{
  "vocab_size": 912,
  "tie_embeddings": true,
  "init": "normal",
  "init_std_qkv": 0.0244,
  "decay_shape": "linear",
  "steps": 6121
}
Each number is 500 + 25 x the weight over its row's rms, rounded and kept within 0 to 999. Layers, rows and columns count from 0. Numbers have three digits each. The size before them is the row's rms in percent of the matrix's.

# down: layer 6 MLP down (transposed), 960x192, rms 0.0354, rows 903-959, columns 0-63
# up: layer 6 MLP up, 960x192, rms 0.0693, rows 904-959, columns 0-63
down903 010:519500504501497485502509516476480527480488526496478493523463483526479469489450486494533516482487501502497522520535500481516510489531487511544479515537480532501529519509479525528498466548495454
up904 018:529493456493536503516513494506449483534543446492524470516506548492492489488491494523501489485508519513528494488502504472528459537521527483465526506521503509471480496507559466480500522489497467
down904 008:498529506527478497547465494502545460487501483451508522472484496538495485514520499447503554462465481479453501483500511473542499518469473507500474484475516503512526514517481494519532508501516539
up905 135:404459512505514499472520451530489518494532538558527488477468537499500500475525529489490484534512492527457503511536532493511534552465483501482524464478520534484492511538449560557457501499456513
down905 156:455482499526520557453537497489481461479525479490491522547558516511515511503525459485489504543502476484495484467502468502493447506497506479500510498491423546499514465483546497491504533519534497
up906 118:519462528508480492496524495512551471534463506496550470516518509534465511476471470496517471504480507503498560474501521500519482498476529497485478523515525551489511481499474500518511517510499459
down906 111:466512442485526523534458518477497492502532528435501510505515496495520497516499510497501491484447502487513511437552513516471551471524518476507477487497520525482522482530544499486526505489521482
up907 019:536465483526543493533525504503514514492547535518501524467509496524529496498563516507485496489490493509498509520511503545492466522513505509505524530510541467501481500476519589521490466489518504
down907 010:452545489494470512432541511504499447542496486494554455527497503486511496517462488514503532518523457490510514462533517451497566503468486489482494499494496514500517507499496443501502520490481507
up908 130:462480512489510464454511476468514513511552521522524497517468485462484493524534478520534478520473526505466496526485546438499503523490498516529485505483532499510483532500512495526479557528464487
down908 156:505453497525501509479504499520511481484481495505518500471489492487519476504513530493531517533514485503549546534495426450502475512443498492536487519502551489522480517525536534512502524549501506
up909 106:469481499451522466461545498485504526513531490535509476514513509483480476550536482527500473511497534525480513492524528525479507511483493549504528439488526505542474557508509533495463512499441475
down909 115:475462516495503496469529473491522510499521471542524458505512517512510479519522480520515493533509513506580548522507350504494513506480515516481500464500546510533480525511489538501481503494473457
up910 149:506447519470511498500530500474501495500504488486528458502512482511522524566492516489518486488492515514476508525511529491508507518501480465512532460476533556496510517466498490485485505472518520
down910 144:508481480453541484492480515466513485493465503528516443530460505494515494507500572520489515512518513516549513488495448480457540485484493512491468530471543483474509496524467526513534490513509514
up911 025:506464509519555493488501486482467510519530485477479527496486513567472474480535480515482489480502515522496531485526491526482515536503557451496509499481509493510461499479555525459488496474488514
down911 010:507514521481440516523500500494542451494492520514495462494499474499488538530479459482532537500515520512508497503499534471529489500498468510505467483520503498534520497519490489498494474541533491
up912 020:568501478511531499497492466430515517493500504530494516494516510477461513503532514522463495494461487502472503467500474518483474537484524497481504510518503498497505441475519512468461479526527481
down912 009:506502502497479484495494470531498513472525526462508478510516454503538521457461479443496489487490528490511522505463493515515523496546501498499506528497437498507486545514506488509566496516478483
up913 019:481511477491528532510534523482521477506512524509538487430516490523539471489516470503495477487491490468483478474516494512503537493493476491482471493520505488458477494496507519472544497478489460
down913 009:535473564518503497520483455487529527514495523484494494522436504452499530539502505508500532490494495550532512524487500484502463484510526471496499476502518458527490517503513517489515491504486500
up914 019:511464511540540464500509492484474517481543448491533513498467510516488469530474504462467483497495534519495498495550487489479500521530508491505513516503471471489478492485514520448504496470490502
down914 009:537515520471485511502516542468501476533485487478502494482518495450476476526483499529480548500550487519491488483508583487561498505435473487477468462530525512511511506496455514490496507510542489
up915 019:457510496501481492488450503480513493499548449500494541497514460479490528499497489474520506503501556435493499498504512495500483486488467512530482478477493489472480516444470445488555493504491478
down915 010:524453508479485506500509486480506531459510497495480483495456526524472467538512501514532477505485494574515502504525485527500473460497509518485492491516475499512512489505525516516493478519519477
up916 156:478482509477488474468503499474506508504529510529516466511496511477478449535540504525531470513479531560455524497487544496496506537486495532487507477500497518516473530493522531475510524500432466
down916 120:520463489495492461462463493496516457498465517523525492503517542490477458499478556517506444566477523535561493488521487532513522517454508523483511462507462477510494505532496501517512492513479493
up917 023:518497497456469490531489536514472486526540485492556510493468479513483434490516416493522501485520517435520503456505544497479558499496520487529493493484497496484474505542486491487475530480493492
down917 009:472528530524530511499523488487518506518451518496474516528500475471493486509540505528494482524478472550538487492492475510477448499470526461454538480465546488519487515496540484541493500458521518
up918 146:484488533489485477490508469482487539483499518496518445538505502499475473515522465539510449505466522512470502540521542512481501494482505542503492465497507507527468522497517542500515503486485508
down918 171:511505497480454515495483492473479487484514482506453502513489498488495511476483536503541480543499468482553479534521426482532477492465506501487501513519536538511450495536556541494478505539516515
up919 019:478491483521516551469474507478500450512520494487495511468509477555563464477547516492482456514487565472468509466509494499517503495509492493510506493467525504486523511497519535531536465498471495
down919 009:530488511473468494530504496504509512468546511552481486528474487533497509551471502506514518499491538535518532526529464529511515514510538548490471485493461495500511503510515485464502474531484468
up920 161:482462528473484481491496499439555515493499501481496434548515491472500493519510492494515489528508513533473524533534552491505491496503477520500512474485520506508432501500537522477476498506484493
down920 150:489476489477501465463550507539501503487542497478502535495536460492507489498484506536491514524533499498531541489511460520524543516480493488515520477460480509454485489509519496469463520492478529
up921 159:476453501484496475505509476491516547506484485524492454501529530485508489490542511485506485511501519559467519500517530516467503510537458526508507485465506499545455515541499522465485518492470494
down921 138:469480489507522469543462471492480551484530463467505514486539498516526494506518493507479496493518539509557508502492458489481521519551501466465483500503492503470452464518440488485464493519482476
up922 020:517524498481536518492521477498487527505471511539527499474509501550523473477470513519495493518518510520529511505535505511490534544530530474483500500488503484498503535482511498490525513504493534
down922 008:505487505521481495511538555489477518499502506503467513548514521513490548541536494531496486550516530483512487505500501521504521465485535502500520506470501514503500468515490512464517482485466474
up923 020:516542479508538517532491481467477503519518572523577565493522495533494508499481535522525490498513464496512502522525515476491525491468450506500474499526501501524499477472496487489582508520504492
down923 009:455477524531498503509540508512544513490484505494466453514494507480491512517541492505466488521482527450527480496512442510534497504548560460457479506485539488509490507522527495500519512465486512
up924 019:485541502519462522509464536498483501510461549468493496527472484502444538523472467470495530512511482501503460505462499527519475479477504529537488481460503535459524524492490453501498495509492479
down924 008:515456507475488504466518476491493503489493488549422540478519520502503484525520497485513475504480551501508502485526492477449515533505478493490520537513508551516496526487548536509508488478535508
up925 125:478487517482524498504544512518512492483490514544516481441448507520498493577496525492493454533506492522459488513495537475515506530473519504469515487515511533506499481516500526528490508518481504
down925 149:504490519522510531496501481499490497496512510488465492517541520515498509509530476491476526520533518503481529478512427489466499480519444441522507452460516514513506441468483518507540500501509478
up926 105:499455531491513501511544481516482489485515503506443466508505536524525484495482525493525506513506524527442506532555524514497554539471497490501589478473527546504487492521502517503477506449469508
down926 125:519491559503496614484505500507505503452545491548468476511484517496518480503521501476415488536507537470504489518480491518498511497484507517499541486515468489505513470530494529511476521532513512
up927 020:513463523532518458464510509454493520452522453503405508503512524481433484489524473514490484494507520499497518485519505496511550499499554478475478487558515485502483469479516496491501505519504510
down927 008:510531488496492501536467497500512472520528530502543441535464454505524517469496467468530560472476516528489505553445496485540512463501470511519508502508511516534518531539496521509519481567523459
up928 102:494460516462472472477562468476467564518478499542515509504503528488483508517519484487480471537496514494483498526519539469513481507507501532488528548463486538521514523479524506476472533522491516
down928 090:506516490504549491464505499494502482431510466470512502477498489529518506516512522483490494491498495507464496494494475500495521515449499446489524413498533505523485504515469521518480515494512485
up929 141:479471507483493476490503513481522517518540503509497478519501483499510494527512465514516450513497512535449558524520558523520489489517492531514503466482496520522470548538523496498463501480473445
down929 131:473501507494537517529441508532480528490546490501541475527498525494492500499484466534468533513465490527549516492503462506495511517552502493507473514491456490506492479523505495493499477514517505
up930 150:472514529547479511521491468481493576476519496490531465495504487549479466490543516531505484495455505530477482502497535529485510495481508488496522524543515540480461487517509542508538512486496516
down930 126:515498499472540481493559491505505511471500517509566473522455484497518508540461470504514542507475475547514487468514508531499464495458492502525464480508490453505513487486510513500467521420464463
up931 132:497445538488483471469535489450529532492498531528508482542509488476484488525522490518513492526496557519468535520547544496505508527517476521511498491499515525523457523488520530482502531487456495
down931 126:517456471529549493465526529516520505467532469498496494491509504489519496519480515502502516541495500515563528488529375506489512496467478514476514441441518485537475476492522522500497530477508467
up932 023:503462540498521507510490440436511490466538451496492470480487493536485497510539501516490470495516581494464511499521444507492498495470515514524500497502529516553484496453514520481482516509511505
down932 011:510540458479488491518470541509530467500499509531500486493509471505512488464435491494509536485446527499518514515472546482538520478532486524515482516478465539492518484538491506493497497564492476
up933 121:443493494466514466487538507501493543517549524514504481509478521479495478560517479525518483508484544511463526493535533511481497475491501523530506444494518511547471539503497519499468516505476472
down933 132:471453513474498503488526512478489505496545516514532477504519517501497486529489502500505477505514490491576514522521375501501491520469494526487487469507529516507469502536530532508486488523490500
up934 136:487449538472462466434532489471528523502490532525501471533503514485483491503508477505517477529495571535449553490514542495500514529513490546531503503497504532507469531495508520482476519476455494
down934 123:483452461449583503473508527521517499464535521488526510499481532464478506508459496534507512494492516507552530478535441498511524476485477493503483484471491480486475498494513527509489474457527495
up935 139:501500533532508492493491489507556474493561476474542475471449520481538514515485512542545496502526494514487547490537518512483493490490527461487476483472498511495483498550459508510415477426523473
down935 114:445509509450481511465527481495449509514531483485517503495510535503526506503543477500463477488489497480502542491517529536534538469535455494501485515491516548510531482510523490500526539522484498
up936 156:518480498498521496514504459503553477489517487465507456520505518492524503509499521510525501529518515515468477529503526471489477512467519481484511493494495544491426503545479512512511499472448509
down936 144:499492521491466489524437484486486490486465526526502462482520524500467499495521453483489512546483499513527436532545492530491503481478510525509485460518460503506518515540527537486502522499501488
up937 147:515476511448466476475512496479503538514521500513505480527497495511481484525512480506514471533479507544467513509513544495506489496522508521523488467491499522550480553510540511458476519512462481
down937 138:485532518522521459495454534539518516516576497472523500518479547475452511486488494516482518510444504506556514514503468486512490531566454483501511505505467484507487459499517481493509464518517511
up938 128:519468476469500515513491520476544460495487473531529480535495477523493480503477515515522512565524491519488507508503528522512509515489481468477484478457452518489506500526518538478501501505453505
down938 112:498527489484490534506467547456468546497489533531478475455492506515499488494491532485507516517471512504525503515473494473535488478482497494518514490511495507488509449503498490453523472527492506
up939 134:482476516505512492498546494474480492489504484530465470472491544528544496519508502467515483534521519551467538464529533497472530538510519494486512530500517536499487484519496515535514512485487499
down939 183:488508488531487523502518496536525441442507486478512488520466497494501476463544512502510472492467498505505472552470440522515496526435493524557500480516495504534495539523465548540521453523470484
up940 133:506516543481483490462502489488489552513552515537520487515493469502460485551541499522510481527475512507478522477510546488515504500477486504482527443489459513513501516478487541485478514497464504
down940 144:519464499543493491477495490540539487509525481505522499450461445491496484531480493512511483531506467512542542527513493501523523495467504461472479480480489513536515506503470544498457482457496505
up941 136:423497505495504480475511473497558521505548508499528442506494493494488490513514484515541451506484524504471503506486541499485501514480496524511493474493514519521462517496487529488520527504477476
down941 137:515487492490467479494480491486485536493530484494490492459478505493506504472514521490494470514532497480541504537541443484491482523411496479454521500521518496484489488560505525516526506544493507
up942 020:526481520461514488518490487513492510490477562482502519474527469484473470494471563523503474532499488515504492493475514501455484562500485463547491495503481451491523486504479514528498499497505515
down942 007:449507490498520509490501532500481536559489474490490507521467488514488548470520464497490498476490480503522456506483522487485503487497494500505538521445496475486475490448491490465504463475465485
up943 017:480510526472434543440479529485519490520490506508463530449506495508534533518501443524497524485499409494516508498476492493489496475459516488493480494487505512510503514509464466487569485482540504
down943 010:466506494504523491506545464494478478497488508508527514516524485487504479522509518516481478517502524479496496468503494490490520503503499495501517508477484462470510466481551499505462517476473497
up944 114:485467538492504480514524492469505501473532510520456478545473514515509477496499493531526482506508516519436501513525565534486518506513497523496520468518480530516484514546511546472454522505480506
down944 140:514478515517520566508457527528463510478524537534468482503536517531480475486511489497444517508511480463523493536539453486507526501481507502457502470521492488513533487513515534527537489551520536
up945 116:489512470528547491492484486483486493480540489464467454461544502468535507476515519497489453510528483512490515478539535497490492485456473516498517485512515531515460481518484523563462475459493453
down945 112:528508536457462491516520492540506519492510531513529463481446530504519485522526492529468476489494513462498552496493513442516441456504497483481507493489493504526512525481545464495479527557525537
up946 020:527470522539512510501494437490478479496506488478502493515459553485521487518496462533545569481495461497520531515523503504490496492511503492485503525520523486542482501475504524490500500497499517
down946 010:446560500429480521519522511504533458504521510551494475481559480502517527481473486522502469532513550451476462482492509467518503505526466525501503480483518507521564492542514459502492501534486516
up947 147:513469466510520508518507466510501518464498490472528439490520485488466462548529512517541512531477492522488493511529529496449530527481460507452505506515515504504457486486512557470508504475471503
down947 117:481495496537516521488479487504487514443488565512499462476510509509493464506498528530487509503513491551501444549528505474444503496456491538541495526458511525510474529477510487503507530527513462
up948 018:535505498512513481534491505500470491458471513497469510478527478535474484489474511559520492501498504510488498497489490494511504532477534520459495511539480497497455494410494519455454474513509468
down948 008:490511529527526495501529482505533499484497476508517501490501507473528523528532506485513470488518487503549477488544531509467522474490516484489454511513508537525551474500492460515505544482515489
up949 017:529545483506481508485504494533478499500539432487479476534507500517496549525514557510496506485498560491520511534527495516503479516543539479504513494533469499508489509462511487532449502500515483
down949 008:476466499492496484504490534452479468485471497487555515495511496484495443523499504524498525522523441491505508485507510473487495511432457518511475462515485508517513449526429487498510511511543542
up950 146:483500500494491477480513511470482543502537517539492483474474506493473503542539474522492470535467531526438520486493552526456493474489493506479512457485493523509484547497477519518489543489481453
down950 138:487499508514522492502480475470499548450472461498518522549498456440464449523526463483558528466531504497527463490541460519549510528513530489517530464508484509514526470531556499490481515496499500
up951 144:469492496487518485516543484478526488485486476546489447493503530521535512514518531486503472508541498554465513475519530487464523535517486493467516494494487544502498487529484535507489474470485513
down951 191:503499463535497509523490480512513491453456481492540507500508505484488476488533508530516485473488469482501502493470404502510554474466473536544489533528502513511515526477495503530511477528526478
up952 148:504496494474487477471489504495521539492501474490499479551496477508455484524500489498553477534490518525459484496527545518504528528492510494518504467484522510527452521525535521479489490504460470
down952 148:478494458498537482476516510528521481516511500471511500539486469494462513476495471526519494485478489515557518522506441557522516476529490513464517516480484479516466470447521512504478505468492518
up953 123:451488516502488481477516472486502508501530481500490500490500505485501487519522497505498427501484536521438520494513571506524496514496472503514514469483514490537494556500488514502510515488479467
down953 130:503469533524455510470479473493512512487502511534534496498479485507481481509498536502544492557500504443542535547493435497527503500471499506494483504491528527475541487527494486495456511507508536
up954 018:495515520496531495538491471494508462446527530502536490472477474490482453474490475519499453493507524533481478524529467516542559460506464489499487509525509528511498485488511502498512523495465499
down954 009:491522504479517513507498487508476543567448510502506506465501531504501492439513498525481544481508460520484465519455535493500457499499479492475491491454517474469498482518484499487488518495531524
up955 137:497478540515471480502543484466483500530522522502530455483500531482477511479545515491544483497475510512497569501484528458495501505517530522497486524452540537496515487492456504481508534521483519
down955 115:509518461484518497472506480510471475450486513476495550462463509480514474489511524495388498493517475472501502524483498474464522491495502482504512451481463509467516516525483516521487535518500464
up956 151:476493475534518502487493486520465528482503505531505482440541523504498490519511496443532441514439506534467514468542525509450504519487481489509548499508565500502490519523526498485492504509516448
down956 123:484507540487503488489501484515491519514500513518466528504488525508490476444473459479488471546479453488499500497531436484514479497489525474500500580538497534485530535526501502495538493503513498
up957 022:497437518483492540507515492482491537563524518510504525562510497483475516495522540544515491494489506507501506476512515482465481530491512495539514492477476493520484498503512490515503521505529528
down957 009:498517519482487484498483516478507434470493492490486458511485473498503454554454496521529535498511529485515523504528534516535557512499498476499477525524514488517521502491506535500500490513488508
up958 148:462524503505497499502514480506506474498492473528462446502528533526491494521510503496519459536470508555453540534538526478496526534477489478509556504506525522514467496476490523509514508464460507
down958 161:510501503480537581539514471542511536472498499456506528474465497512530468520508512523486491485504508473478501491518512491484483522525487520488514507514521493493500485514464507514470520508499508
up959 167:493470512463480487453497493469514532508519499510504471506503504474470492515528478508511473529495512527456514501500548482486500507512494549510505466506528511518460548487525527491502524497467456
down959 129:494481486499508446481459509501525533483528443466515531558476430466504463511482502482542493535499507499532491511513426534543515510526487502507516491459518498495491511508509504472472517527475447